{
  "n_head": 2,
  "n_kv_head": 2,
  "d_mlp": 640,
  "vocab_size": 8192,
  "positions": "rope",
  "tie_embeddings": false,
  "init": "normal",
  "optimizer": "soap_variant",
  "lr": 0.00577,
  "beta1": 0.95,
  "decay_shape": "linear",
  "dataset": "wikipedia_en"
}
Each number is 128 + 24 x the weight over its row's rms, rounded and kept within 0 to 255. Layers, rows and columns count from 0. Numbers have three digits each. The size before them is the row's rms in percent of the matrix's.

# q: layer 5 attention query, 128x160, rms 0.16, rows 0-19, columns 0-159
# k: layer 5 attention key, 128x160, rms 0.158, rows 0-19, columns 0-159
q0 070:154115179151100139115105099117132108175144101136130115117124125093161153137148146104156186103084123141134102131173112096126130150133157146135106145069124099141106120185133112163119103115144171134136155144130129154154172134132122130089122137101132155119096077139144124104116122078124137129095138162128155115043115107106177141118136148098113105137131106097136120082143106129121136134144140146142088125107125087089125160109122113149140140089165122134146133133115145148160156117119109
k0 071:079146090138137116123161151075145144106108142107143125136102128079133137102121119130107138153127100113128109132091156147116138096138130124148139150134114102101101080102122151127150117137109104115130141138139179093148147168136103097136076132166136138087187146133109079156106149150140130128131143104129114098192154130141110185171134118175137122111131130139155133169118116102132124165101145135130114129105121125156091157134168104092145138151109118108060104158120162127146130149118118
q1 064:118104131100080116106101151151137124122099083137135139095130096150118140132129112128158097094144154124105177097168126148127108135145123157148128131147152124104165130082130117131133118138148144089122154130136133159117184156115152154143140133117065100174105108121144158130123099110163134106160108111117163140133139132120119051083119106123127129118097120127137168168123130120114124149194073149140150121100133094139128147136129068128074125145131109135135145095089116109115155139144138
k1 052:130141125151169164161146090130146126146159180145124127114161160110143110100118134127106130144135117144119079171087125148106150107135153100139163144121107098161117129170120097099138123106099118171125118112141121099134080089152128116097115124142171161085124160123118107108131145148120136142105126135119104124093106127121151183151135146143145147109155121125106090090129116148141140128079184133110121114165133171121124111101116194132174138093133141097119071136131157142095126114097126
q2 062:141107098126128130104120105140096140101092148158133128120097118138119060109111126122121100165161098141090095148124150132180128169136184159112119121142068154141136171119126150097141166125104129133123097098078151096094101129112159106122127133110162129128153104116122152106147145127138114111167105151131092122132133117202102168134143127149121147152125133141113138096110129134129128144101116087113164137173113173135110129126153147134195124135072122123134116138133084112139121153127121
k2 074:139155134115133124132137161193140128135125127121115130144137143159160170175138130154132091097139175135147160113159104152105115105116072105110101114123182152113161123128135111141127105115155104117122139131160106166114110107121104150161151117136107106141092161115143145109130127156089120135119116124115162164149122117070146042096095150085127099123125115138115129146144113114085113089132124130144141130142141131124151094116106134119100117132114184170161178103119137161133109093117140
q3 056:148101121146141121126141083158134156131140132121134129146149096120120125151140138119150106164113112118141128172110132117118115141091129100105116131042139114145124073164130125091099131126124142164129128172073121115144105123135153096111164141127133166113098143112115119127138134138117114081098114150124069111095120148144159200146094116140119152165168109150125084166135128156129079110080155124136113126134118171113109130118111168155178141132123122140118112135149156118168151103104119
k3 054:139142104115143140138134166132151132116141144151120129142102157109131117123127115125129118070154098111131108167139162091143172124093131128132093128196118137114148147095133162171143137124159100109120099107142100117097122130137114165125077073124146114155146109136139141123109158129116098174157134114124166140171140088153107065070142131136113115112113137105119162095151094084106146162132090110135143133153117117149108133144155111129114093117130163163133153156118081163111098164122124
q4 066:144083118129078147065103133166086125116121119159131124104174128161110137108113118146097130145165159132102147139118115126148138193157154144139101131154097150112155139110139166103118161156112149143138115101149132107129100143159118107140124110154149128163122114112137153168153134117125122109147120140133101114112154118153162104133154077139123092116141155140106155116122165094136126101133152084132152131142122165156162125133139142160168112132102068131150155142133105117090193178112122
k4 050:120176170107142116190157133121164134106150123121120124149122163126139110166128133149144106115123119095168128112153110117127136059123121106113150130146160130146157113119124100172155098101142125133135138146083114150142160132088137142168109132107078104117106150130133123087088112134108128157109126123110150136149141124093081075105097134115118163136096108141154129123155119155104139132140069163122125137123151117100114091143111118117076123138126156152117139090096136134160053102139137
q5 067:122143106115101102120135110117103147140149116190145135131124144119178105133119132113149117183138099131137109177097128099144140163102137139110129127105135108114100085135113203116079146150126123146143141098120093102149122124188120116113124138102153188124121111125146105149136198116144110103116119104129084093131110142166175170153123169143124122177115100171127108150150118132113143121098151132114144128148107119121111133132152133099174138109127131132124136154134125144170140170093102
k5 051:123157154107158144122120135142142119133111137090119161126144103144097142138147131150094143074132121103109108083138105130143109097141113114113129139158138133144149127152127049169165109122156151133112104159138128142127170125074149168115137093166096089139166128134126132143144081123110140132162133132137184134145147155089092087135147122137124088096136142093169154112096149118103101143106096148162096134111153093117098084141122107130115123151173108126136142092112123131104141094158147
q6 060:147108124132107185110146163145125079125112123136116102123137132158034167086150125134085137138143147122092143110172094098140142128130140149159149111163095127121108141128160138130184135141158137128121139138182129133139130117166124106119082133143108084099137144116114117119131144133166107187157111108133133131148132093151104136123135093111101097126145140096132150123106143097151128139141135115164123129137149121193155106135128128136116124123103131107128119133141131137084201134136179
k6 055:091139113136121097131103093116139198120125118119139107115121146093183090169111127127137099140143123145142119129144155170130137133124149120127129133092130124108146144127106076115104098107098116117142141100093118136117118119117137128107176117107125178151103116150150139114090130139084160070133136151115124131055088123122170128129140125134148176134110118164127092138153128162095140111137138113069142128114102135087120164105111146143121137111116157160130108104096122084151088128121073
q7 062:093106129122109160110109101162184123141107108143125130123115119200143188093094127143140149101130128131104111129092118114160147119147146132138128124161206107102143151115114143157126185135089118108129121113127115125124134120138126119183120112108121131195159105112128190154145153085148134142161132114126142146173138158124140098121138108125125159134080127150150199160138126132125123123137099087132130127126102143149139155145125152143129110114120137122131147136110138089124120146085168
k7 062:229169109106148119131157160129087142134150145142126125119141132118109090164146140140152096156156153135112152128191134101102128130120101125100112134149068175163148129115128098119137083127175095129128122113110139132129104129124162163109153126137128132099095157117136108092135127179080111122120122131134115148127127132104083122122099155127112097081172124132118090081128153119112139101150127150130155117152157111140164091133128142128122119149140117151130140120149099145093112105148102
q8 060:145137089129137114121158112103155122165099122116129111121113163108106167151162134108125191119118136088105098149097118103097131148134108119123164153109143153141152161137120132156111087150145132140141120171150116145175138144122117183121119152124125135125073088143131148134104162147123128109106107102158075106132142140154178173136140120139129138145168116146130080133150111132107133124093153151135131132121141090113083130111095134084077130088133186078152117133102113114106154115152127
k8 053:103156143118130074132105159123090135088143131110135128154162116102147109129120116138104110155120102181173140128107146117146113114127153135145080100134133084115098094086134141104153186121094119111125112099130145112099135134151145084130123120114151131127174126107111099154138094100144129068124154142095168119144100113150098104129150144138142115101071134098158127141098125086154116118132103144094116138113130125131139161124165116125136140122119079122096107143174138185164113162105151
q9 072:135156125142155178126147082107140151156118120145126108126142162109116149103148135132129108132109146143094151115152126116103123128108136141107167135128048148138134166165148121125116102137136127150122114161124114172158117129145192172120131140123122123086082129141112139103124133178120116196123123139125121130117168108097106130143126104117113119144140128113116121065097117099141146119092113143095164132132162095150116130152071073089109125127167138122158109107147071108091115133123139
k9 060:103086162131101084119077173157120106122145143131131149146134068150144127129140129118134116157165129139158136127117125150155135130121120140145096118126160118116131089118111154121109169106119111117142158107115145102133119129114092066133129127127106124173168139107146112140153138099140115067129112138125147135163080115188146167123146153131146135136120119145132143184157141163132085100139169129140117133134091153089141113107155167145163127108076140138099147133125165165182137141110112
q10 058:128132113097110105161180092135141193125126113110126122138111126118129136130134135130144096126132119110090155141083125103088113132095079064126138124128142135126160160155133135126084133108136128135122173143088121138150100142173159150156128141121105118100088148132120166103084129181086123121118100139144084119171165175095123114162125136131120189121143117131079144055130156121114110121137157137133155141136143111132108115130105100095099112093104135124140119109155117124118122112111130
k10 063:144141153142142141087071167143147093088148142153136156124166130149136137148130117129119136130127147143159110146132158155143135133143173176133083105140139147115108118082119166133135176133099116118119082123132140094104126111135121083151163107148171146149155090131123133122166155095176124089097140135098149145110095065192133139104140123149142129147069146151150148189122096115131144101133122105127136131142106140124154130151142155152150129145105100117135149167112146145139114141133126
q11 067:137116153137147134102129131137124154147161166142129090138152152130087130124153127137171100098107171118164188106158137106120104111110103123135147119135109111148137130154156098141142118126122148136131121134177131160159119130132160176132118155101132102126085152145133137124168054144130127183135128168131149142114123105127146135123133083109109088117170145141154116089122108171128120118145095156090110127100153159128189134088121151143102131129103131128152141086124146158089175100156147
k11 063:116110092134101096145129124171148111149114124141124150137107106100154110115124118134093141171159102147135096173138104164115154135124147136104116118106131182131124135103117174101105139112102083116116099136079108130097126125131105083130122100154120134130130120081131132125087167119117139100121105081121120144088125111121122094127115158159138187126088128118111102134147159109142123121093141121131167126171105150099095103158135113090135116125148140170113094140087081120165073159088122
q12 062:145114133139075116142122125132141128114126142064122147155134159162100119140148125136165123114133145087112143080163112108143135082155094143156110119133140103115118099143131121120125124127186118124127130086185164112143117133104135148114149141118129136159100126121125145128129103109117123139116157117147136174122115145077086132114137124141118178123168131094150096134164187135135126114136085118177119125105127094125097077148119112139047130130162159146154122148103147130116130084167152
k12 058:102118109113149144137126118111143120143081145187125114108102133134106116073116124121116121134106147171129127162117109131121106170108124144133166130140131157123137176152127134136149176154055162128120121144097135182115150116160094152170089147124130093062132176109113092115118132107143121162133115116108101130128195104157120128162128108132125079137124155139130176104081082112143123170114135125110098138147151157131149146113138119115167131130123110115113120126145120098130124164121127
q13 061:077124139109095125171129087131099157160123107137133135118120051088161133102084127129142100173147124160127085155109095138105119129080094092129094141127158101134127125133115115129114129145145133120124164120174139093114164140115089146088159135127130140131098118125138096124118135138110145070107129154114128097153133150135136138142115149128112118166112122143111132146131094105102160163133105173126131134082130095099126144138114120113161153116161161094100128168095130174113082140138096
k13 060:145120154134140148111150145094176119136108136112117123141123158153112133151147134105126198113062124097088130115137130090150121101168133139153177138115097112126122087147147139151141112096133164144138104167131135149149148138146141154118096139117156111130119152155110150148143115118123141194145148090148126140114157119100128151160137157124179116109174105104149124132110152132178106140133136124151079137116118098135084139107116123110091129159148106083141119076144165100132176105131152
q14 073:114150146159183099139159091085145140161161142117134120132139134086147160164154134115120163152076096133113079161127114133125117130096084136137127138069138116158089147153115144117098080132123120124138151146139110125130157133138134136121134140125113118121139116140119118127123173127111125097080134113140151129131121136164174188136146174111121108171161128120106124153128078135109183140094134116116108121091131110092062118137165097116144142100110150112113155118143126173142098138120128
k14 051:148112090130097144080089139115117148146149149114124091133113106148122112113093148112165117112129136082134143114127158089154117109143159122115126137112104098119179122119135106132129116110186131142137166121127150095204108128131147122080164098124128162189112123129141150127143112153122134110157152149169081131177139097099105159113127124150157124136157077159126105127152149143128081154108116144125113126142116123100110178129071142141109130122165171123116118110114143126129148122085127
q15 082:124110124111133148119103158147124098087114127157115125110106120144112133105117120147067092149178073161161132121127118144114136104182140147110106118167116118115142179068117109119143150113110081111115102128134099094075081088119115084154140116143102145117148127102117107114107135119139132121141090132108149129148087145147125087109124097133114140087083136115110132120092099136141063123136152113123164138142118160169186124091144112126158100152125135125163141140145121129156131129116130
k15 044:167143155125139129125125103179110143106142122114136139141148141124188121112153140115137090073181136103122149130109127143140138155096135163141134110144111156166113174119136138115129127124154125147136136095101110141147121092105147172117155130127182135158138120131138179079162112176147117123114108135140144168130113103134112123100141063093142159156140130146113139121174170141150177071132112128117140104143147154107128105180091157172154116136087121146110142100140111134144133122114121
q16 074:161137151139175102122128117120125151149144121136132091156125114118150143120149139133157150121103131128131111133134137103191136114113134153108135125107120104133100089169120120141137059118133161159133115116143092115177130133113154139105123143108120135152129118156102105100114153117153146177117181082166127172123125117108133179135099138102135134156183105129139111158166130146131100168067115132141072116131110129082073118156129114128120151117157119140108090109103160125109133106079118
k16 052:063108120102096130121158109102123097108117143125136131111111149105116101106161115135101144129128112113154125120113120161069107131107094085142117166081132149105103123131147145116105173139116114100140160131117182125109143142139099105117105117148121113127145142123131115169132085103087120082144101163122144085114101122152172122126123126172107086089065133133130126132099097110111138124158167101125137144129104100134152155094160128117114125124112149135124141170163111156161151144183096
q17 067:114176142157082093146102160132141112147133140106131121111104158178150138165124130135137144125134130085121153152191119131141133172128102115145104145121141050124141133162139119121106084138130149132135156122096154123138135124125115139085134108139087104131087126136130132107103154172125128131140113126159088112160160113100164158121123151112110155164159135116124114129125103151083162092148180095134077116119150093094095118116158102126146141121125147123113126106099093151073123102144129
k17 055:136113145130139130125157115100148153120113126156144136155155144059129128120120147106145145138100138136155102141081138100120133090130141091101174134075108157143100127129116160129133106112158117127118135163162086118155134156127140143126121157060164160144146107152124075143118107108128161117098157137098141110117124143145129135116147118135174087115131122113129105152142117102124146178066074179119149134126110120140142176156092120132089135132144126090097090138129141090161127151100112
q18 062:069115175101103125121123122127093091101137104107116163137121110112132105094089113135125069140137105114141149074095039088102114142133120124145150139144098130127136113124121132119128138089068150135125106114141152116115156121145119168144130120166133107092151109123129114128091117104127143127150125128110106140137132134095082124144127111151135173069102137109114146128105168131180115128147119130154171143126110110176133129115151109122144111139106093097110107128136158148077106124133166
k18 051:165133112179133125110088109096175139079121126141138089129119136126126149118150130135140199133134153152146163151151227123125158144158176144155149141147168099116105138076137131149142164157138074113130149103098107109130162140137122082125138138133137142134118139135130151144142082140153147137115142139137164131128139143156151106102151124110115116155132132157127166127151134135142128124136182153116093130122131169114143139134121150134122137124158123155120151148148119095184147159139092
q19 070:109135126095130117124164142140091149144113125112114099135159167082093089107148137124121102167099129125135140119132121130115092112084065098114135114128097151125137128141134114105101121129115135130122153134164137169133114155101172154120106142117128086137131127142131137089109113140081147128143159127127119155142142116115093130155096108101129101125167142132076060085126103115121102183087108206122109142120182130094142097128123117142144133140115155135118127074142125147083115106132118
k19 050:148113141149156153120102159143182104155099149153113150117079091199082133134148121132140136151112109152109127137143110155109125109142150136148140165101145148147120137146160112137166121094107105135130122125097105113151171112122130109131116170109104153144113128115099137133157106117146099139112118104145153141115133119117120100111158153157123150123135130095136151134111143169107088120132143046127157142127082130164086085107124182099059133109152124101158129155128114134164143127138144